Part of a small language model's weights: biases, 3424 steps.
Each number is 200 + 20 x the weight over its row's rms, rounded and kept within 0 to 999. Layers, rows and columns count from 0. The size before them is the row's rms in percent of the matrix's.

# up: layer 4 MLP up, 640x160, rms 0.225, rows 356-375, columns 80-159
# down: layer 4 MLP down (transposed), 640x160, rms 0.196, rows 356-375, columns 80-159
up356,092,202,235,173,215,179,206,213,172,201,232,222,209,207,216,192,218,200,199,193,239,191,201,202,192,220,178,209,223,179,195,214,186,179,206,185,211,182,207,222,205,238,189,165,210,228,196,179,194,191,203,222,211,228,226,216,175,200,195,207,181,143,229,185,191,158,197,195,184,196,198,204,223,182,179,261,212,184,200,191,206
down356,095,189,223,215,193,209,214,182,195,183,197,231,234,221,219,165,188,183,180,165,208,212,170,201,199,188,196,200,222,199,225,181,155,204,208,243,177,164,196,180,215,197,196,214,210,203,205,209,199,184,194,208,213,278,173,201,200,164,207,203,179,170,207,203,227,226,182,187,192,193,186,212,189,195,182,195,200,221,215,220,190
up357,117,200,239,205,199,202,208,188,211,207,203,180,181,192,208,213,206,204,213,215,228,221,174,187,207,203,219,214,216,189,191,182,171,181,189,165,223,167,152,206,205,199,207,218,180,220,233,161,176,214,210,214,220,221,181,196,212,201,237,178,214,205,189,234,190,209,186,181,205,209,198,207,230,169,238,178,188,183,193,204,204
down357,124,195,216,191,214,192,221,196,224,200,172,220,215,213,179,186,172,202,213,205,216,210,230,161,222,165,219,153,209,179,214,165,235,188,231,222,197,208,190,172,225,220,211,220,207,201,182,186,191,236,181,210,223,211,197,199,205,219,194,201,196,209,205,198,204,195,245,228,215,205,164,196,211,191,212,220,201,229,216,213,157
up358,105,203,178,194,235,189,201,204,185,187,225,182,199,187,212,203,234,228,178,213,203,225,202,222,181,212,173,223,193,188,203,190,176,174,171,180,227,224,193,176,172,192,194,211,195,190,199,225,226,193,199,196,190,176,184,202,226,212,197,203,180,175,167,231,193,198,223,172,243,192,207,224,198,211,177,191,175,204,189,194,240
down358,114,171,184,228,212,218,184,172,193,195,171,203,208,171,216,255,195,173,189,217,212,202,190,254,199,205,250,214,223,209,211,222,195,190,173,222,190,181,204,171,203,198,205,197,218,208,213,200,197,192,202,148,204,172,205,191,209,187,209,209,174,187,169,244,188,188,191,173,181,223,163,221,206,181,214,192,175,199,211,180,208
up359,105,217,192,204,224,214,203,212,199,219,206,208,214,193,191,244,210,199,197,182,205,209,161,221,173,206,182,180,217,184,173,222,176,191,177,181,232,194,191,212,204,186,199,195,225,201,194,193,214,216,232,225,232,228,203,207,156,191,215,222,203,172,198,200,177,190,196,182,183,186,253,231,219,232,244,195,178,202,174,172,205
down359,116,188,231,211,172,197,185,224,202,198,158,206,158,229,209,206,179,197,191,187,220,191,177,212,169,208,169,232,194,187,219,186,179,176,179,175,196,206,198,186,202,182,180,172,161,224,188,212,197,202,199,207,211,173,184,208,183,195,201,200,168,196,185,162,230,210,197,145,183,161,205,199,177,235,248,205,235,209,165,195,178
up360,100,210,164,189,220,165,227,220,207,229,167,210,206,187,200,188,231,208,208,195,206,226,205,217,199,182,225,206,202,209,210,186,185,189,230,171,188,174,197,199,200,207,193,188,225,222,190,180,210,206,190,177,225,193,218,199,233,182,211,247,212,162,201,184,217,240,190,185,232,228,203,198,167,208,221,164,185,215,156,200,185
down360,099,181,195,200,177,226,190,193,179,218,203,208,180,226,186,160,189,197,201,226,209,211,195,210,210,221,192,199,192,208,194,248,215,237,209,172,180,213,159,168,209,231,199,212,206,178,189,205,215,196,209,220,196,143,218,157,183,223,198,216,214,219,224,198,187,172,181,165,175,191,211,209,207,196,212,175,204,182,207,189,195
up361,092,189,201,203,226,216,227,220,168,192,200,190,182,188,247,187,202,205,206,203,192,214,184,217,218,203,190,190,219,166,218,175,243,240,203,224,237,226,185,188,229,219,193,208,206,194,189,191,200,231,211,213,195,177,223,228,229,232,222,208,202,190,204,197,173,211,190,212,185,182,185,210,239,221,191,201,204,179,206,185,197
down361,085,201,198,205,182,218,197,184,213,170,165,209,199,195,223,161,168,207,211,213,188,192,211,230,199,233,170,229,214,210,163,229,200,184,221,203,211,190,168,207,215,196,223,195,176,155,188,196,218,199,178,186,205,192,212,172,207,208,192,191,137,237,236,191,210,225,184,187,200,226,216,150,179,180,205,190,196,203,196,178,186
up362,106,171,159,189,202,220,189,196,205,207,241,220,210,185,193,216,164,209,167,202,172,184,171,176,204,195,184,212,177,231,196,191,226,212,182,225,177,177,200,185,173,223,226,225,207,195,191,231,169,184,203,171,194,210,211,205,203,177,190,212,233,192,217,156,229,205,175,208,217,249,212,228,179,203,212,185,190,212,215,209,237
down362,103,196,172,150,220,223,208,184,198,198,209,206,191,194,196,180,213,199,197,234,181,199,188,226,175,177,180,226,188,202,195,207,185,201,233,191,215,215,241,205,207,203,166,199,222,187,194,185,190,199,200,171,192,152,218,159,186,209,199,184,239,177,222,194,202,199,172,186,210,195,199,183,185,199,162,190,196,178,176,217,186
up363,103,223,193,177,219,186,217,174,178,197,190,197,147,209,222,222,224,203,207,211,198,231,187,239,205,187,190,203,201,182,191,218,208,175,225,180,195,202,208,214,217,198,173,233,210,179,175,226,170,223,192,177,229,230,190,200,200,185,206,220,207,203,193,178,164,207,187,186,218,186,170,189,205,189,222,176,221,184,220,208,144
down363,101,195,206,229,187,200,223,185,225,194,206,177,196,204,199,201,181,189,192,217,180,194,176,218,223,224,210,208,205,192,183,200,225,190,187,198,182,179,223,218,183,197,184,208,195,219,176,241,201,211,190,194,176,194,204,198,180,237,191,224,173,237,191,213,183,205,181,214,186,215,216,183,191,177,183,169,196,164,184,197,221
up364,089,199,235,191,201,213,198,213,217,166,205,189,184,178,168,159,192,180,160,175,211,226,222,203,199,171,222,180,183,195,210,204,180,173,207,205,239,189,229,196,213,178,186,208,197,200,192,175,194,205,191,166,170,171,184,188,187,192,214,228,179,209,214,191,203,229,192,184,210,172,193,235,224,211,210,200,225,192,152,213,205
down364,096,221,182,180,221,235,208,194,193,216,213,194,251,194,253,190,169,218,190,204,217,222,205,215,196,198,218,215,213,224,170,191,180,185,228,202,195,194,197,203,195,209,204,211,220,192,229,192,211,210,173,201,166,207,195,147,248,194,184,196,201,223,202,215,208,198,181,182,186,243,168,192,203,191,216,209,236,147,193,211,212
up365,119,200,187,221,174,216,212,223,221,182,212,175,175,219,200,199,235,205,179,179,238,213,205,196,216,171,222,166,177,208,170,196,206,197,221,194,211,192,190,192,191,225,169,233,247,211,164,170,175,173,204,175,208,202,215,202,219,226,164,209,215,197,210,189,209,234,205,186,242,192,231,195,183,227,200,226,198,198,217,199,219
down365,125,229,237,176,191,236,204,221,211,214,219,149,179,199,203,228,177,198,172,181,215,195,227,187,182,191,191,199,165,243,173,202,177,181,205,153,248,180,225,210,208,210,211,205,208,215,210,227,195,232,212,186,174,181,192,218,210,219,175,214,181,204,197,231,205,187,199,178,228,176,183,183,205,221,181,191,215,238,213,184,187
up366,103,190,180,195,198,218,204,167,194,193,141,242,221,204,200,200,238,179,167,212,220,190,208,213,196,215,214,183,190,210,205,192,171,220,223,187,206,191,203,161,186,206,166,194,194,191,193,209,193,216,218,208,185,156,216,178,197,204,213,201,176,209,197,166,226,191,206,205,192,177,232,222,194,208,204,207,156,233,163,192,205
down366,095,185,206,219,177,211,201,222,204,138,201,177,197,182,209,184,169,212,203,205,215,171,185,224,197,195,233,197,212,187,184,228,190,148,191,185,228,197,197,187,194,214,219,214,179,239,200,224,206,192,201,205,184,179,224,216,248,237,172,174,167,183,226,182,213,229,223,193,210,178,173,176,188,190,211,203,201,212,231,190,178
up367,110,196,232,215,142,220,184,208,217,215,238,214,232,205,178,204,191,169,179,185,213,206,255,205,194,226,218,210,207,198,204,180,225,215,207,216,194,170,160,173,170,232,218,162,206,173,229,182,220,211,203,196,204,173,207,204,168,181,158,215,211,179,190,190,228,191,220,213,198,208,201,241,187,173,173,186,175,210,184,233,210
down367,107,201,202,198,207,164,190,191,163,191,191,208,232,215,218,195,258,176,233,181,194,184,231,207,178,219,206,216,208,198,167,180,198,199,210,207,164,194,204,207,195,222,201,225,199,217,184,218,181,184,174,215,197,178,228,191,182,213,189,231,225,170,225,207,235,219,181,197,221,204,146,197,204,214,183,218,218,219,183,204,205
up368,104,205,170,198,197,233,216,229,259,180,196,221,197,206,207,212,198,204,196,218,234,218,197,185,202,214,191,166,190,196,207,238,162,170,195,203,215,202,188,198,198,203,216,200,252,197,205,183,173,178,174,214,173,182,185,188,168,194,179,201,209,188,205,225,187,186,211,220,177,250,198,181,201,194,209,193,231,195,202,231,216
down368,102,212,195,180,189,199,176,210,211,186,175,219,168,218,193,240,196,215,200,199,197,194,193,173,178,208,212,251,218,157,238,214,216,173,228,231,175,205,209,221,219,211,177,192,204,184,238,163,161,202,188,179,198,209,197,182,219,204,181,194,230,194,198,194,256,203,200,211,185,205,208,187,184,197,191,212,203,210,176,200,183
up369,103,192,210,182,190,230,216,202,202,169,222,213,187,181,210,163,203,174,201,185,193,207,187,202,233,188,199,193,179,220,189,223,207,192,214,187,216,170,227,201,203,186,214,213,219,194,149,197,203,179,182,199,235,223,206,192,208,215,183,182,210,191,171,201,185,216,196,212,238,190,214,197,199,211,215,166,192,185,187,193,203
down369,103,192,207,213,209,131,200,186,211,173,179,204,205,216,209,158,190,178,178,225,214,171,177,193,214,228,167,183,196,182,240,199,193,182,164,181,188,190,206,196,186,234,197,186,192,200,165,192,216,170,202,193,194,193,213,200,189,196,213,192,211,195,176,211,145,198,217,183,212,190,211,203,203,237,183,211,194,218,187,222,178
up370,103,225,201,217,168,205,189,187,192,243,188,205,189,201,172,206,189,200,177,177,203,210,206,238,199,217,217,162,222,238,204,202,188,194,179,198,206,194,224,190,215,206,189,188,215,175,205,223,203,231,219,188,185,188,195,203,221,208,195,219,221,200,208,198,213,170,225,194,197,214,206,202,192,169,212,202,226,205,193,188,229
down370,108,198,219,182,199,184,182,210,167,147,194,199,197,167,207,193,188,227,176,220,214,195,186,205,189,200,161,208,193,190,184,218,180,229,193,168,195,211,233,225,239,189,209,186,198,239,210,198,226,170,209,193,220,169,207,191,162,210,208,186,197,186,199,159,199,227,178,209,188,182,204,182,232,200,243,198,225,229,254,201,235
up371,098,213,217,188,212,214,218,216,234,218,190,185,191,204,222,231,207,181,214,220,173,199,171,198,186,190,172,181,212,204,198,204,194,228,207,205,198,190,172,186,229,222,181,211,191,193,210,208,219,178,208,227,175,231,192,200,229,220,186,216,163,192,172,194,193,199,194,191,216,149,179,202,193,187,216,185,221,208,209,181,214
down371,094,177,168,192,199,221,164,191,193,241,183,191,196,197,169,192,199,159,176,223,187,185,195,184,235,228,191,231,230,198,208,200,221,209,196,168,231,186,205,179,214,212,223,217,179,185,218,198,172,197,191,184,205,200,176,195,225,210,195,169,207,223,199,203,193,137,240,175,183,184,181,190,215,172,170,217,191,193,218,197,204
up372,106,195,179,176,218,189,222,263,174,180,199,193,191,188,211,206,188,193,203,235,225,221,184,208,226,218,192,186,204,224,198,203,179,189,203,157,214,230,205,219,220,207,217,165,206,187,193,229,172,190,180,179,220,193,191,203,210,176,208,232,197,248,212,172,183,175,212,226,221,222,178,202,190,206,220,197,177,214,179,175,199
down372,103,189,223,198,194,177,222,207,200,209,206,226,194,213,222,172,216,202,220,197,177,214,230,194,215,202,185,187,184,232,211,196,202,230,226,222,216,212,204,168,216,192,216,189,205,218,183,202,159,185,214,182,154,181,224,175,191,204,194,178,162,235,231,211,205,199,178,186,223,171,197,220,202,203,154,190,172,231,188,217,209
up373,107,197,187,185,224,231,241,188,238,210,192,203,192,152,207,187,212,201,212,193,214,209,181,180,174,205,234,215,201,231,206,211,176,210,181,210,185,219,212,202,203,205,213,190,178,212,187,230,200,168,220,219,230,222,193,168,200,213,172,189,175,189,199,198,196,238,199,218,190,188,229,199,219,154,206,220,218,210,186,174,208
down373,109,192,198,175,185,227,211,181,211,179,182,184,199,198,208,212,178,206,187,202,211,213,243,192,205,219,229,220,190,182,181,233,198,191,218,186,161,203,172,249,170,198,206,179,203,210,205,182,199,216,191,214,189,244,192,182,226,189,257,205,218,219,200,212,194,190,175,198,200,170,197,172,218,172,199,199,203,193,198,210,193
up374,101,190,197,172,174,201,221,186,204,191,224,210,174,230,235,191,227,181,233,206,194,205,191,218,183,203,191,197,171,207,218,205,218,176,191,197,198,178,215,212,172,222,183,194,182,181,195,168,179,251,199,184,194,173,210,224,187,179,217,216,204,182,206,208,199,223,197,196,223,196,198,183,187,212,196,192,245,203,217,196,215
down374,104,207,244,194,216,199,172,204,188,159,176,221,186,187,191,200,219,174,173,183,215,179,188,217,222,179,212,206,181,234,187,231,208,206,182,190,204,199,228,227,192,195,221,188,229,211,221,225,201,172,237,208,199,210,176,185,205,195,192,207,211,193,197,186,192,179,206,208,188,200,170,198,182,207,194,202,235,193,196,165,215
up375,114,190,146,190,190,197,228,205,213,217,224,208,220,180,234,196,183,215,194,213,180,206,184,213,172,173,191,208,224,201,205,194,171,197,208,239,207,195,189,225,166,201,200,241,172,187,168,224,188,217,186,185,184,226,189,175,218,224,164,166,228,213,176,180,194,223,200,222,211,196,180,201,205,181,242,207,199,186,202,196,191
down375,116,224,176,198,197,191,198,220,179,225,204,174,203,231,198,218,221,221,207,205,227,178,234,174,202,196,188,197,180,213,188,214,216,177,205,216,189,186,178,206,154,203,208,165,198,172,210,190,190,207,189,186,181,220,184,183,189,231,203,211,227,204,212,219,171,202,204,246,206,203,193,195,220,200,163,154,232,187,232,192,210